config.yaml
d_model: 320
n_head: 5
head_dim: 64
activation: "tanh_gelu"
init_std_up: 0.0178
lr_head: 0.0117
batch_tokens: 65536
Each number is 200 + 20 x the weight over its row's rms, rounded and kept within 0 to 999. Layers, rows and columns count from 0. The size before them is the row's rms in percent of the matrix's.

# down: layer 2 MLP down (transposed), 1280x320, rms 0.0848, rows 777-786, columns 160-319
# up: layer 2 MLP up, 1280x320, rms 0.0878, rows 778-787, columns 160-319
down777,103,217,197,203,196,188,178,167,247,158,229,219,199,209,225,215,209,187,212,186,214,211,156,235,222,205,166,230,193,225,201,186,165,195,183,211,175,205,195,177,188,187,213,193,211,180,194,209,165,159,214,189,195,211,169,175,198,196,196,197,179,181,179,212,187,232,224,216,219,181,209,184,163,206,192,222,206,188,192,178,199,166,203,173,200,205,160,218,195,225,207,193,226,246,187,196,222,183,219,196,188,235,215,233,207,169,207,215,177,184,196,210,214,177,234,225,197,212,164,201,197,177,178,167,194,188,189,231,173,187,232,207,212,226,191,228,212,213,227,231,218,178,149,219,179,204,174,203,221,221,207,225,185,202,235,222,223,188,198,207,196
up778,094,189,183,197,187,185,181,171,175,207,215,239,189,187,214,232,202,217,192,198,168,220,204,187,198,207,199,182,216,187,193,191,196,187,185,239,216,181,216,238,205,174,186,223,204,229,201,183,270,192,230,204,194,216,223,192,209,170,217,200,207,236,190,193,184,176,224,221,198,177,180,203,192,221,175,229,204,197,187,224,220,192,192,182,204,169,149,169,215,193,166,193,227,217,216,185,181,195,218,180,186,161,222,196,226,203,189,150,215,178,205,188,206,185,192,203,174,175,212,195,199,183,183,182,208,195,147,186,214,167,230,136,157,206,185,188,216,263,219,213,201,194,174,192,170,213,236,173,215,187,199,222,181,193,224,214,184,185,200,216,188
down778,092,204,226,180,201,227,204,224,211,241,186,192,170,180,207,177,207,245,160,210,204,201,239,168,154,195,177,184,179,219,201,209,200,202,233,223,205,222,210,205,206,220,177,216,189,216,187,184,213,250,194,183,211,175,173,194,188,232,199,180,207,217,185,164,204,189,163,189,234,169,169,157,210,189,192,202,220,190,200,226,206,160,189,191,190,182,191,208,192,192,219,211,193,211,166,214,199,186,182,226,203,196,191,155,189,197,214,226,187,190,208,212,202,174,206,154,194,174,213,186,197,232,165,215,196,181,218,193,199,233,191,183,221,200,197,206,202,203,207,245,237,194,216,160,169,170,232,146,196,198,172,244,201,205,207,228,199,169,204,178,184
up779,086,203,194,215,228,205,188,188,194,202,191,198,195,257,186,160,207,181,220,201,205,208,194,194,179,218,168,171,213,205,200,211,206,182,244,173,179,215,164,218,188,173,182,184,203,203,212,191,208,210,221,212,204,211,195,234,211,209,171,209,227,222,191,207,223,223,212,213,193,213,211,194,196,206,169,181,213,215,227,246,164,196,184,195,211,206,213,188,173,173,220,133,193,185,219,196,194,189,196,184,182,212,208,212,191,203,186,188,201,207,176,186,212,203,225,213,217,181,187,206,199,257,189,177,192,198,210,216,238,228,179,235,192,190,221,196,198,182,189,182,170,191,199,205,213,214,238,224,210,157,195,178,168,186,201,192,178,208,206,197,239
down779,084,218,201,189,230,217,186,192,212,232,214,207,200,202,203,259,183,183,229,221,213,243,175,198,184,204,190,225,217,166,221,197,213,183,236,211,203,208,205,164,180,145,187,201,172,188,196,209,236,188,225,205,229,206,203,220,214,219,186,200,202,213,221,198,233,188,171,207,200,189,214,222,187,244,220,197,219,189,218,184,217,213,208,200,190,204,230,198,205,173,205,230,142,182,207,203,227,212,216,223,229,201,212,174,229,176,204,189,193,196,198,179,166,220,179,205,217,182,215,195,185,191,196,208,221,213,173,246,228,209,191,211,191,245,213,229,170,211,212,195,204,188,192,214,252,188,202,192,210,205,178,148,221,197,196,207,226,204,173,233,209
up780,122,199,231,197,193,174,231,183,200,202,175,164,187,222,214,186,198,176,243,193,156,167,225,193,220,191,186,201,182,208,203,216,195,176,180,172,233,232,209,209,203,185,183,214,195,166,222,175,158,178,242,158,184,253,180,191,222,228,186,241,222,187,184,216,187,230,232,181,202,211,198,185,195,203,189,191,214,195,200,200,186,199,156,204,190,207,172,204,186,208,239,165,207,206,206,177,203,171,208,206,164,171,194,204,177,160,189,221,220,181,187,198,187,156,220,187,195,222,181,191,214,191,171,177,214,191,223,224,193,202,197,221,168,228,211,210,181,221,221,207,205,206,229,184,208,216,245,205,235,196,217,207,163,212,211,208,208,194,215,234,177
down780,119,193,204,190,203,188,179,209,171,210,212,205,194,186,188,215,190,196,195,179,183,199,209,160,176,184,183,200,225,165,223,200,210,182,207,213,243,212,205,185,221,231,221,165,235,218,197,192,176,202,237,156,231,191,188,165,164,204,165,178,216,175,182,203,189,189,174,209,203,201,199,212,205,192,211,201,208,183,234,181,221,204,203,189,225,187,214,187,179,180,234,232,186,183,216,163,196,181,208,195,184,204,189,212,194,200,198,250,193,192,160,200,191,204,195,169,191,144,184,219,186,188,202,165,208,194,227,227,179,203,213,222,198,255,230,207,223,204,169,176,216,175,179,202,205,230,218,240,192,208,182,216,208,182,222,218,207,210,223,181,179
up781,099,202,195,200,185,237,199,188,187,224,180,163,198,176,208,192,189,211,220,182,209,228,221,165,219,197,182,248,192,200,211,203,199,188,197,201,188,211,213,213,222,234,197,200,190,221,184,233,195,214,189,247,206,210,169,181,211,211,221,171,192,206,215,211,223,195,211,177,217,217,199,192,235,182,178,170,236,189,224,176,202,188,243,209,181,233,199,207,191,198,187,197,215,186,187,212,211,186,228,177,206,232,150,170,201,197,170,240,216,201,184,201,193,226,224,193,236,197,198,228,197,223,212,187,206,237,204,219,206,211,189,203,209,148,166,213,165,186,211,193,207,201,206,189,185,202,197,189,211,186,161,196,192,197,213,193,196,205,204,177,213
down781,096,211,237,217,180,186,184,225,218,189,174,212,193,167,212,212,199,220,193,190,210,213,181,181,187,186,174,217,184,171,195,192,217,209,195,178,191,196,168,195,215,189,210,170,205,250,181,170,191,223,213,210,181,177,182,213,182,235,174,170,203,218,231,172,226,180,188,181,192,196,207,219,176,171,209,175,220,197,208,173,197,194,254,173,186,202,205,219,204,202,191,208,182,213,211,179,205,165,200,198,240,225,201,170,223,167,188,203,168,180,219,206,204,213,194,170,202,213,195,238,204,214,224,198,230,213,169,180,209,167,206,170,210,159,203,133,250,171,218,186,227,205,154,205,221,202,183,171,156,224,199,221,194,179,232,232,233,168,196,194,189
up782,105,181,210,180,209,194,168,178,197,224,215,196,190,226,180,206,235,190,175,185,160,232,226,212,198,178,225,215,199,171,240,197,199,176,177,262,199,196,229,199,181,203,188,232,193,168,213,217,197,185,194,196,212,186,222,173,230,164,219,213,181,206,214,224,186,219,246,182,217,166,179,199,199,231,187,205,185,205,229,220,224,207,193,224,206,187,193,217,230,157,221,209,172,229,201,202,205,211,215,209,215,203,218,194,214,215,170,184,191,192,213,218,218,208,173,201,187,228,193,191,180,183,209,206,178,203,172,178,188,195,204,197,237,227,226,203,201,141,207,184,229,196,179,216,185,233,195,176,230,192,221,171,250,207,216,205,190,171,202,219,214
down782,093,195,195,219,212,218,246,200,213,194,165,217,215,193,248,163,179,219,195,223,229,187,193,170,204,226,225,186,214,253,193,181,200,208,181,175,184,174,174,195,190,203,210,182,170,186,169,182,216,194,191,216,207,210,177,227,200,225,163,177,226,180,187,216,203,195,163,176,187,229,217,176,218,270,186,199,202,151,184,212,186,183,211,197,198,216,209,199,190,176,194,194,165,179,198,161,205,175,176,221,206,193,208,188,186,171,227,197,207,204,235,197,190,188,246,207,174,218,197,197,192,213,192,184,210,190,221,241,202,222,189,212,197,218,181,205,208,190,204,179,227,201,246,184,238,214,183,216,194,203,181,209,144,208,199,211,179,185,173,161,185
up783,101,183,223,232,225,183,218,205,195,156,206,196,210,186,196,238,207,200,157,204,195,236,226,188,204,186,211,206,218,176,237,149,194,226,203,216,213,202,189,190,149,185,230,161,183,245,175,200,204,213,188,225,215,205,220,197,207,226,217,202,203,216,186,200,192,183,170,193,236,185,165,213,198,204,221,216,208,215,213,196,211,185,234,184,173,215,227,181,215,214,158,187,199,200,173,191,184,232,218,208,171,200,233,188,174,188,198,216,218,179,162,234,175,215,199,235,238,200,205,220,183,208,176,191,198,222,204,198,190,196,189,215,209,192,177,212,212,224,220,224,187,214,193,197,194,196,177,230,196,194,194,175,219,237,178,208,174,230,210,203,192
down783,100,153,214,225,198,226,203,192,237,216,189,196,198,239,150,197,203,187,196,202,202,201,194,218,254,204,202,235,189,217,193,194,206,207,193,177,217,190,208,183,195,171,210,206,183,175,191,197,205,216,191,196,223,209,231,220,189,218,232,193,197,216,195,193,190,221,212,216,204,210,164,225,195,200,200,212,231,193,198,205,188,251,205,210,185,171,203,206,223,215,159,193,225,180,217,216,187,208,238,162,193,207,225,186,201,171,200,177,176,198,137,232,192,225,223,216,190,234,235,228,211,186,138,188,196,193,242,197,214,189,187,187,184,215,204,217,162,208,228,207,185,209,220,214,182,218,168,205,194,200,166,173,210,216,185,188,226,184,211,180,209
up784,078,164,183,206,188,178,206,182,241,235,193,178,223,167,185,190,192,185,164,198,221,206,207,202,205,191,199,209,201,225,220,184,206,232,180,247,198,210,194,190,208,219,185,195,205,208,231,185,168,205,199,168,212,214,166,228,190,178,195,211,215,227,174,223,197,239,221,171,210,198,191,176,197,167,185,209,204,203,197,182,210,218,200,205,164,191,209,202,216,209,171,181,207,205,208,175,217,189,182,227,150,205,208,181,200,202,189,180,242,202,200,172,216,194,201,175,206,189,216,207,188,207,208,255,144,203,218,227,160,244,242,223,183,218,227,183,231,195,183,191,204,188,190,168,197,180,200,198,189,212,188,202,173,214,228,193,220,188,194,214,187
down784,082,229,201,194,224,158,211,204,154,182,209,223,191,187,201,174,203,175,214,193,177,224,237,204,235,189,181,169,196,206,220,176,192,187,179,198,195,160,210,195,184,151,178,219,195,186,205,167,200,220,177,226,190,184,206,192,181,219,210,197,188,174,184,206,207,162,201,204,173,227,229,224,203,228,166,192,176,212,233,205,203,198,192,197,226,197,214,193,186,192,216,244,174,179,173,216,230,233,204,226,213,196,184,170,172,222,181,194,205,208,232,220,185,198,216,234,201,216,211,191,201,198,204,178,218,208,190,186,232,145,195,166,176,168,175,212,175,183,221,202,158,239,250,213,205,191,183,203,181,161,201,190,205,205,162,186,187,214,227,158,211
up785,120,200,235,203,159,202,175,168,172,200,225,220,212,208,213,191,215,205,192,203,218,244,204,186,148,161,190,214,209,218,198,178,200,148,244,207,237,162,242,208,223,189,209,200,223,181,220,209,209,216,170,183,184,195,203,173,162,195,200,230,214,221,201,210,198,196,184,214,201,175,201,160,172,217,160,202,190,163,216,216,228,188,193,208,193,163,185,199,206,184,202,213,201,186,201,180,225,181,183,199,209,212,189,185,208,239,186,187,157,222,224,174,195,162,220,192,200,203,230,206,212,241,194,206,227,200,225,221,208,179,207,200,212,182,184,168,210,167,169,192,188,188,185,203,226,203,205,161,212,217,203,219,191,196,207,211,209,176,185,206,211
down785,118,202,202,227,203,206,195,168,181,203,202,224,204,222,241,194,202,228,213,234,209,227,186,171,179,181,219,219,192,246,196,203,197,194,228,203,233,191,239,224,187,206,198,207,210,181,202,206,228,195,116,217,186,213,185,208,169,209,183,200,235,176,194,235,176,214,216,216,203,174,191,190,214,214,176,209,206,220,221,227,203,221,191,195,241,174,207,180,186,177,185,220,222,206,218,184,221,209,195,186,215,217,234,189,229,198,206,173,188,218,185,185,180,177,152,204,221,165,216,198,185,231,218,171,225,208,187,231,188,222,207,206,227,206,145,197,202,188,154,222,162,193,214,217,219,207,189,177,206,207,167,178,189,189,200,205,205,202,176,183,192
up786,097,185,211,216,213,172,210,165,204,193,230,207,223,186,184,192,178,222,199,220,210,214,201,206,185,191,231,180,196,172,196,226,204,220,207,186,203,172,162,215,205,206,165,190,206,230,173,210,190,204,188,189,209,181,194,196,218,188,205,173,194,166,198,188,184,229,205,151,176,209,175,190,210,164,214,194,213,182,201,207,207,192,221,214,229,223,204,178,198,190,211,186,176,188,175,215,200,183,163,162,203,197,218,209,227,257,207,230,183,222,176,246,186,166,186,213,248,195,190,221,186,209,229,177,177,188,191,198,198,195,175,207,187,183,181,185,202,168,206,202,210,205,188,198,201,204,168,160,193,215,201,236,199,186,185,222,199,190,226,220,209
down786,091,175,160,204,180,185,179,177,194,173,189,225,209,215,204,211,168,193,176,204,147,195,223,182,179,179,223,185,206,224,197,185,194,189,178,231,199,155,162,202,196,207,207,213,160,183,212,186,243,171,194,184,201,228,187,207,229,219,236,234,192,217,189,235,203,204,180,188,210,201,224,192,192,188,174,201,174,187,176,190,215,221,208,158,179,197,188,225,208,199,177,230,209,191,220,204,183,226,197,172,208,149,189,189,158,203,176,185,190,214,222,209,231,208,158,190,203,226,191,220,173,231,195,198,213,202,155,184,215,199,162,193,227,227,205,185,194,165,181,190,194,181,233,229,229,186,190,212,178,225,205,197,191,177,218,196,202,198,163,214,209
up787,068,218,185,221,155,218,229,197,229,188,188,225,211,193,202,166,221,223,191,202,190,185,207,236,189,238,189,190,158,184,187,204,196,236,178,182,193,180,200,188,240,200,176,194,197,182,204,206,214,234,197,211,210,233,219,213,188,198,229,171,208,229,228,192,182,200,200,220,190,196,184,250,222,215,206,216,174,220,219,217,219,214,167,194,194,205,160,204,191,144,227,196,211,203,225,178,195,208,179,205,163,178,200,233,194,240,189,217,185,238,172,180,212,226,233,176,184,172,217,198,205,188,222,202,198,184,205,219,210,199,219,152,193,174,192,207,185,169,238,177,209,206,197,202,239,197,218,156,185,178,196,190,216,187,208,193,197,196,217,212,226